config.yaml
n_layer: 20
d_model: 64
n_head: 2
n_kv_head: 2
head_dim: 32
d_mlp: 256
vocab_size: 8192
activation: "tanh_gelu"
norm: "layernorm"
norm_place: "pre"
norm_eps: 1e-06
positions: "rope"
rope_base: 10000.0
rope_fraction: 0.5
qk_norm: false
attn_scale: 0.177
bias: "none"
tie_embeddings: false
parallel_block: true
init: "normal"
init_std_qkv: 0.0544
init_std_o: 0.0
init_std_up: 0.0544
init_std_down: 0.0
optimizer: "muon_variant"
lr: 0.00677
beta1: 0.95
weight_decay: 0.026
lr_head: 0.00957
grad_clip: 1.0
warmup_steps: 200
schedule: "wsd"
decay_fraction: 0.831
decay_shape: "sqrt"
final_lr_fraction: 0.0
batch_tokens: 16384
seq_len: 1024
doc_mask: true
train_tokens: 114300000
steps: 6977
dataset: "wikipedia_en"
Each number is 128 + 32 x the weight over its row's rms, rounded and kept within 0 to 255. Layers, rows and columns count from 0. The size above them is the row's rms in percent of the matrix's.

# layer 15 attention query, 64x64, rms 0.15, rows 20-34, columns 0-31
size [ 87  86  91 102  86  90  90  99  95  89  90  90  54  48  74]
[[ 95  92 108 200  76 151 167 147  88 170 120  86 115 126 153 161 163 193 135 121 141 133 107 159 189 128  73  68 111 119  94 150]
 [116 120  83 199  99 151 113 180 113  76 173 145 126  83 130  63 135 153  87  96 167 145 154  74 163 127 123 188 118 166 107  87]
 [156 139 126 198 103 101 113  69  98 171 150 155 100 127 184 162 144 167 143  94  86 105 125 137 128 117 119 185 126 134 125 116]
 [113 107  66  94 113 149 139  84  75 126  96 101 110  90 135 149 145 117 188 173 127 203 156 134 116  65 125 180  84 147 108 195]
 [102  89 125 102 141 142 103 143 113  74 115 155 143  82 131 134 167  82 158 141  74 155  73 167 116 167 113 125 141 157 193 147]
 [ 82 135 107 178 117  87 171 104 129 109 175 152 144 176 152  99  73  97 186 164 165 158  82 109 117 166 129 122  70  90 132 164]
 [165 185 150 137 127 119 119 138 153  87 132  68  91 130 136 154 104 141 144 130 105 136 176 152 143 136 104  76  96 168 112 173]
 [161 171 105 134 138 146 154 156 112 117 101 136 186  92 166 122 130 136  86 114  77  91  85 165 101 111 194 151 154 123 174 145]
 [138 199 141 116 160  91 167 144 131 117 140 104 159 165  54 132 131 166  86 161 109 111 115 167 195  82 144 122  80 170  98 140]
 [175 121 136 164 132 138 110 180  56 140 160 128 174  89 103 117 106 125 167 105 159 134 116 108 147 111 132 118 101 156 154 178]
 [103 122 120 114  87 155 153  77 165 113  96 138 124 119 145 152 127 148 106 110 144 167 123  89 120 103 171 139 187 165 147 173]
 [ 95 174 101 118 187 104 109 161 140 152  84 183 135  82 156 147  82 188  47  84 146 194  84 159  71 104 125  79 117  94 129 122]
 [122 170 111  91  29 138 127 188  95 108 188 127 172  75 128  96 137 131 124 128 122 145 132 148 180  93 143  96 150 138 132 116]
 [120 139 153 125 163  82 168 152 209 136  90 153 132 100 100 147 116 144 150  96 108 147 106 161 105 106  17 185 154 154  89 117]
 [159  93  99 133 137  59  83 145 122 165 144  81  87 166 163  57 140 143  96 136 107 157 181 130 166  71  83 142  93 104 127  92]]
# layer 15 attention key, 64x64, rms 0.161, rows 20-33, columns 0-31
size [ 88  89  90  94  88  87  84 105  97  88  94  87  53  54]
[[161 119 128 155  38 187 145 144  90 142 100 119 123 136 131 171 114 124 111 106 104  77 151 179 122 153 159 124 124  73 120  78]
 [142  88 123 181  99 163 105 124  95 134 151 106 152  85  91  35 151 128 155  77 166 118 100 151 126  94 122 125 144  88 145 155]
 [185 162 127 127 127  59 114 183  95 126 179 156 165 116 155 133 146 188 115 115 127  92 120 167  70  95  98 146 117  89  74 158]
 [137 141 129 107  96 140 106 139 103 146  99 188 157 117 153 105 104  92 180 150  88 101 178 127 155 172 121 148 117 177 145 144]
 [124 147 153  80 119 150 129 165 129  80 132  84 183 152  83 182  74  81 121 146  96 173  60 162  92 159 110  71 139 170 120 130]
 [110 155 118 157 130 153 142 103 106  69 145  76  80 158 107 121  79 136 157 149  97 114 153 121 140 179 161 141  93  91 179 207]
 [139 123 141 130 138  91 138  92 137 122 138  83 124 129  93 161 156 139 154 148  73 130  90 225 162 176 175 166 132 151 114  75]
 [171 146 140 174 145  53 145 129 168 116 129 137 170 149 126  99 102 138 153  99 112  57 178 123 108 130 149 106 114 110 158  74]
 [120 116 119 119 161 119 174 118 116 143 145 133 105 151  82 120 153 150 103 151 117 117 183 151 134 125 185  90 119 156  75 175]
 [161 100 156 121 122 132  94 131  85  66 111 104 148  87 132  66 142 163 141 154 125 141 100 107 147 143 120 146  72 180 156 104]
 [168 111 136 146 157 202 122 111  81  84 119 189 120 151 143 135 203 162 139  99 127 156 123 139 148 130 126  92 204 101 191 178]
 [114 128  52 197 139 128  99 105 127 168  63 179 123 168 117  96 104 175 120 157  98 168 114 126  99  95 139  90 140 139 149 105]
 [130 142 204 133 202 125 147 130 149 144  99 152 130 184  82 126 153 109 118  75 104 104 144 135 134 168 128 136 146 119 118  80]
 [ 86  60  74 169 117 135  90 122 124 137 162 120 117 170 130 177 118 140 106 193 127  78 144 144 181 127 150 147 111 116 119 104]]
# layer 15 attention value, 64x64, rms 0.144, rows 0-31, columns 0-31
size [ 97  92 106  96  89 100 104  98  81  94  92  99 101  99 103  97  99  87  95 103 107 100 103 117 100 107 104 111 101 109  98  93]
[[132 134 164 156 152 147 119 170  81 136  71  75  94  96  60 125 152  82 119  96 170 116 116 137 130 138 107 149 120 160 132 133]
 [161 168 123 159 128  95 175  96 138 142  94 124 130 114 142  87 153 150 125 170 203 125 123 119 106 129  83  99 125 180 122 142]
 [147 144 174  84 156 153 136 184 134 135 126 157  93 140 146  81 142 160 158 140 126 108 125 109 154 139  96 166  78  87 141 185]
 [129 107 172 156 156 144 175 114 161 126  56 123  92 192 140 100  68 112 148 103 143 140 141 159 141 150 144 190 103 117 138 152]
 [148  43 181  46 117 118 131 138 103 134 156 169 114 166 181  91 127  97 160 140  88  96 121 172 127 114 188 144 158 136 163  94]
 [115  81  86  83 122 122 172 144 197  86 146  65 144 126 137 107 116 165 125 159  84 122 159 141 150 104 178 162 157 171 109 143]
 [145  66 143 147  81 128 138 150 121 169 152  75 134  95 152 113 143 155 139 130 151 130  88 156 153 160 123  97 150 160  79 174]
 [ 60  96 142 142 143 150 105  79 123 164 158  61 124 124  98 176  81 146 160 128  95 161 186 121 135 115 109 138 166 138 122 205]
 [107  99 127 143 150 121 137 124  92 141 170 106 133 126  51 137  75 139 113 112 105 118 128 162 125  97 190 177 135 144 162 100]
 [190 157 150 122 105  91 151 156 111  97 108 143 121 177 132 101  89  84 141 157 103 131 191 145 177 170 181 173 160 131 158 164]
 [ 87 147  79 151 148 151 142 162  88 149 150 130  70 164 131  72 139 139 166 128  82  66 109 143 143 150 132 147 134 123 143  86]
 [189 131  85 158  84 133 177 147  69 122 152 138  77 115  90  76 184 152  86 118 129 168 169 165 142 132 131 112 121 170  79 131]
 [115  84 117 197 163 104 109 161 133  90  87 104 136 159 164  73 127 165 165  79 100 114  93 133 136  97  70  90 188 139 156 108]
 [184 107 129 122 158  83 120  64 149 108 138  96  86 108 131 165 125 151 137 134 128 129  93 113 149 134  91  72 108 114 139 104]
 [177 117 104 149 143 115 143  88 143 124 159 105  75 172 186  98 173 107  57 167 149 122 214 159  98 106 133 159 159  97  99 122]
 [131 150  97  98 165 112 107 130 115 158 149 193 138 101 123 127 153 185 123  97 110 143 143 110 146 101  88  73 124  97 106 203]
 [143 138 110 141 151  94 129  22  94 143 116 150 123 137 148 161 102  79 128  92 108 168  82 133 172 149 164 108  74 146 110 155]
 [179 155 136  92  97  93 151 122 182 168  89 121 132  72 145 107 142  78 161 113 161  94 120  95  30 134 137 145 170 124 173  76]
 [137 153 148 132 173 176 120 189 102 104 134 167 147 191 141 117 109 187 112 169  84 128 118  67  72 204 115 118 133 155 103 107]
 [135 109  99 123 163 100 141 156 163 141 188 143 105 132 142  73 110 141  81 125  90 141 156 168 160 105  54 165 160  49 159 123]
 [ 77  74 123 166  87 181 100 108  98 140 141  83  94 126 151 121 171 142 162 153 158 152  80  90  90 131  80  81  88 177 125 137]
 [145 171 155 149 181  71 160  77 158 127 160 162 105 180 127 158 136  96  85 114 135 149 104 112 117 115  95 108 139  77 119 112]
 [144 201 152 132 130 150 140 173 112  78  67  84 163 146 138 117 142 147 112 111 122 156 149  91 145 119 154 129 105 139 153  74]
 [144 151 132 137 121 160 158 111  90 144 142 149 127 108 126  97 175 140  75 109 123 102 203 153  98 122  81  70 147  54  87 183]
 [ 85 146 123 159 147 149  78 117 119 115 131  92 175 125 118 118 133 143  64 131 161 105 144 209 155 131  97 178 167 171  70 145]
 [108 186  88 163  50 127 152 173  88 132 172 129  75 138 133 105 133  86 111 145 109 108 184 167 106 155 117 150 159 107 192 104]
 [125  69 127 220 181 144 111 120  73 128 120 166  98  80 150 118 105 136 153 156 150  86  88 118 127 111 118  95  96 128 116 135]
 [139 182 104 107 187 140 135 105 188  80 109 156  82 139 149  73 146 154 127  73 173 112 142 114 130 117  90 145 147 152 132 133]
 [137 164  57 120 138 225  77 120 119 102 147 128  86 154 103 131 132 158 171  97 182  87 104 122 125 104  83 126  76 114 128 129]
 [189 118  94  90  88 114 119 125  77 177 114 130 156 160 110 138  91 169 157 135 175 140 105 100 158 106 111 131 115  99 165  79]
 [132 117 117 161 174 181  94 111 194 127 101 147  89 111 153 110 113 144 117 154 119 124 102 179 132 174 136 157 123  96 139  80]
 [ 72 132 143 187 158 140 109  76 129 110 207 125 133 128 135 139 161 115 122 140 113 106 128 146 140 255 152 140 121 135  92 150]]
# layer 15 attention output (transposed), 64x64, rms 0.121, rows 0-31, columns 0-31
size [ 91  98 112  92  86 101 103  91  78 105  96  95  95 105 106 101  94  93  95 107 115  95  93 115  98 103 101 107 107 112  89  97]
[[ 92 110  74 120 163 150  76 141 120 117 131  70  98  98 140 149 140  58  93 157 119  64 159 154 165 126 158 142 106 136 181  82]
 [111  72 140  88 106 169 148  99 135  85 136  76 105 173  92 173 116  50  94 162 155 140 118 126 157 100  94 140 146  80 116 135]
 [144 155  86 107  94  91 127 121  96  86 151 170  68 113 111 141 102 114 144 146 134 170  85 128 127 176 118 128 141 151 158 131]
 [ 94 142 125  76 148 140 106 135  98  79 170 143 163  86 144 125 140 149  44  79 121 152  95 135  86 144 153 138 144 167 123 102]
 [198 154 119 100  87 157 137 131 170 183 108 161 155 182 123  61 139  81 124 133 109 110 131 153 138 152 153 127 126 176 149 110]
 [173 117 137 111 109  90 147  78 112 119 121 203 124 121 121 131 173 119 112  99 142 107  94 119 122 122 162 179 121 145 125 110]
 [119 115 161 158  49 153 162  81 120 100 145 167 119 171 122 137 140 138  62 128 149 117 179  93 118 111 161 124 179 107 161  95]
 [ 97 163 171 110  89 162  85 117  72 127  77 127  64 108 124 113 125 181 111 111 159 163 191 125 154 162 118 163 130 114  98 158]
 [174 144 134 121 134 171  92 109 107 108 129 154 140 131 135 126 181 143 128 135 101  93  74 140 113  97 127 147 114  98 209 175]
 [158 126 146 118 156 147 120 151 216 171 104 196 139 122  96 107  99  94  55  94 107 125 109 119 134 148 127 171 153 122 110  64]
 [115 157 136  83 139 102 168 148  98 139 141 124 164 148 137 130 125 130 162 128 113 118 134 189 125 134 143 178 170 133 196  90]
 [118 113 108 101  68 172 174 122 168 181 100 108 124  83 143 140 123  89 167 149 168 108 138  99 162 138 143 147 139 151 131 136]
 [157  67 125 180 122 157 139 115 107 184 151  78 146 150 115 122 129 118 136 107 163 125  65 133 109 119  87 193 136 156 162 106]
 [ 87 146 115 123 123 108 106 138 154  80 122 120 123 130 170 164 141 161 141 124 129 115 121 108 124 121 117 136 107 197 161 170]
 [161 154 106  88 137 143 188 158 170 140  79 123 144 139 102  88 130 127 177 131  76 147 155  74 161  91 192 140  75  83 113  94]
 [128 165 163 100 161  80 143  76  95 133  99 128 115 163 171 163 160 100 161 150 103 160 139  86 123  94 150 184 134 126 117 105]
 [123 162 212 108  87 194 173  58 144  94 105  76 128  69 166 137 118 166 124 107  71 167 126 148 114  97 146 118 168 120 140 112]
 [150 113 134 115 108  56  99 142 173  71 150 169 147 150 120 116 117 114 150 144 137  78 124 156 125 126 144 111 133 162 127 116]
 [148 131 133  84 100 103 113 143 162 181 201  84 122 124  85 145 127 100 172 131 148 167 130 146  98 154 117 156  95 144 126  73]
 [145 128  30 135 136  75 139 191 157 204 100 125 152  96 141 150 149 143 157 118 141 177 157 128 153  70  95 121 166  78 145 127]
 [ 65  92 139 119  97 124 113  88  90 126  77  88 139 110 139 148 115 174 133 165 125 139 158 111 116 158  78 105 133 139 101 145]
 [137 121  90 117 108 183 134 111  74 125  84  83 121 172 150 134  77 174 138 125  96 136  99 194 104 154 165 158 162  99 177 174]
 [207  92 118 121 158 131 132 120 176 103 219 137 146  98 134 160 158 134 133  93 143  94 130  88 132 106 126 164 125 132 165 122]
 [100 140 103 166  89 138  74 102  99 122  57 123 171  97 149 113 134 123 190 131 155 153 195 158  97 123 166 134  93  90  94 150]
 [ 90 136 137  82  59 176  91  76 133 198 102 177 173  92 126 114 143  94 117 128 131  93 119 121 117 114 104 104 108 166  80  96]
 [166  92 133 131 120 114 124 202 137 173  92 103 154 212  77 105  94 129 162 123  99 107 100  74  91 159 178 171 183  66 119 105]
 [105 112 117 124  51 135 163  37 161 147 127 124 109 106 130 127 164  98 123  98  95 171 164 120 149 208  63 137 126 138 153 192]
 [198 137 116 113 145 164 114 119 151  81 150  77 112 130  92 148 171 163 161 107 163 135 105 108 110 129  92 141 111  82  99 146]
 [117 113  92 134  68 136 141 142 110 127  76 114  88 141 132 197 176 201 155 148  88 109 126 192  85 133  89 190 131 179  78 122]
 [167 138 104 183 127 144 139 182 156 185 122 131  96 180 121 143  56 175  73 140 155 142 123  67 134 134  94 129  97  99  84 136]
 [ 86 211  73 128 123 207 120 148 106  84 131  88  66 125 129 165 145 145 172 105 165 128 113 116  82 127 113 116 160 130  87  39]
 [ 94 123 161  89  98 170 140 108 148 125 123  88 168 123  40 122 159 107 171  91  95 119 177 165 147 135 173 180 164 116 153 125]]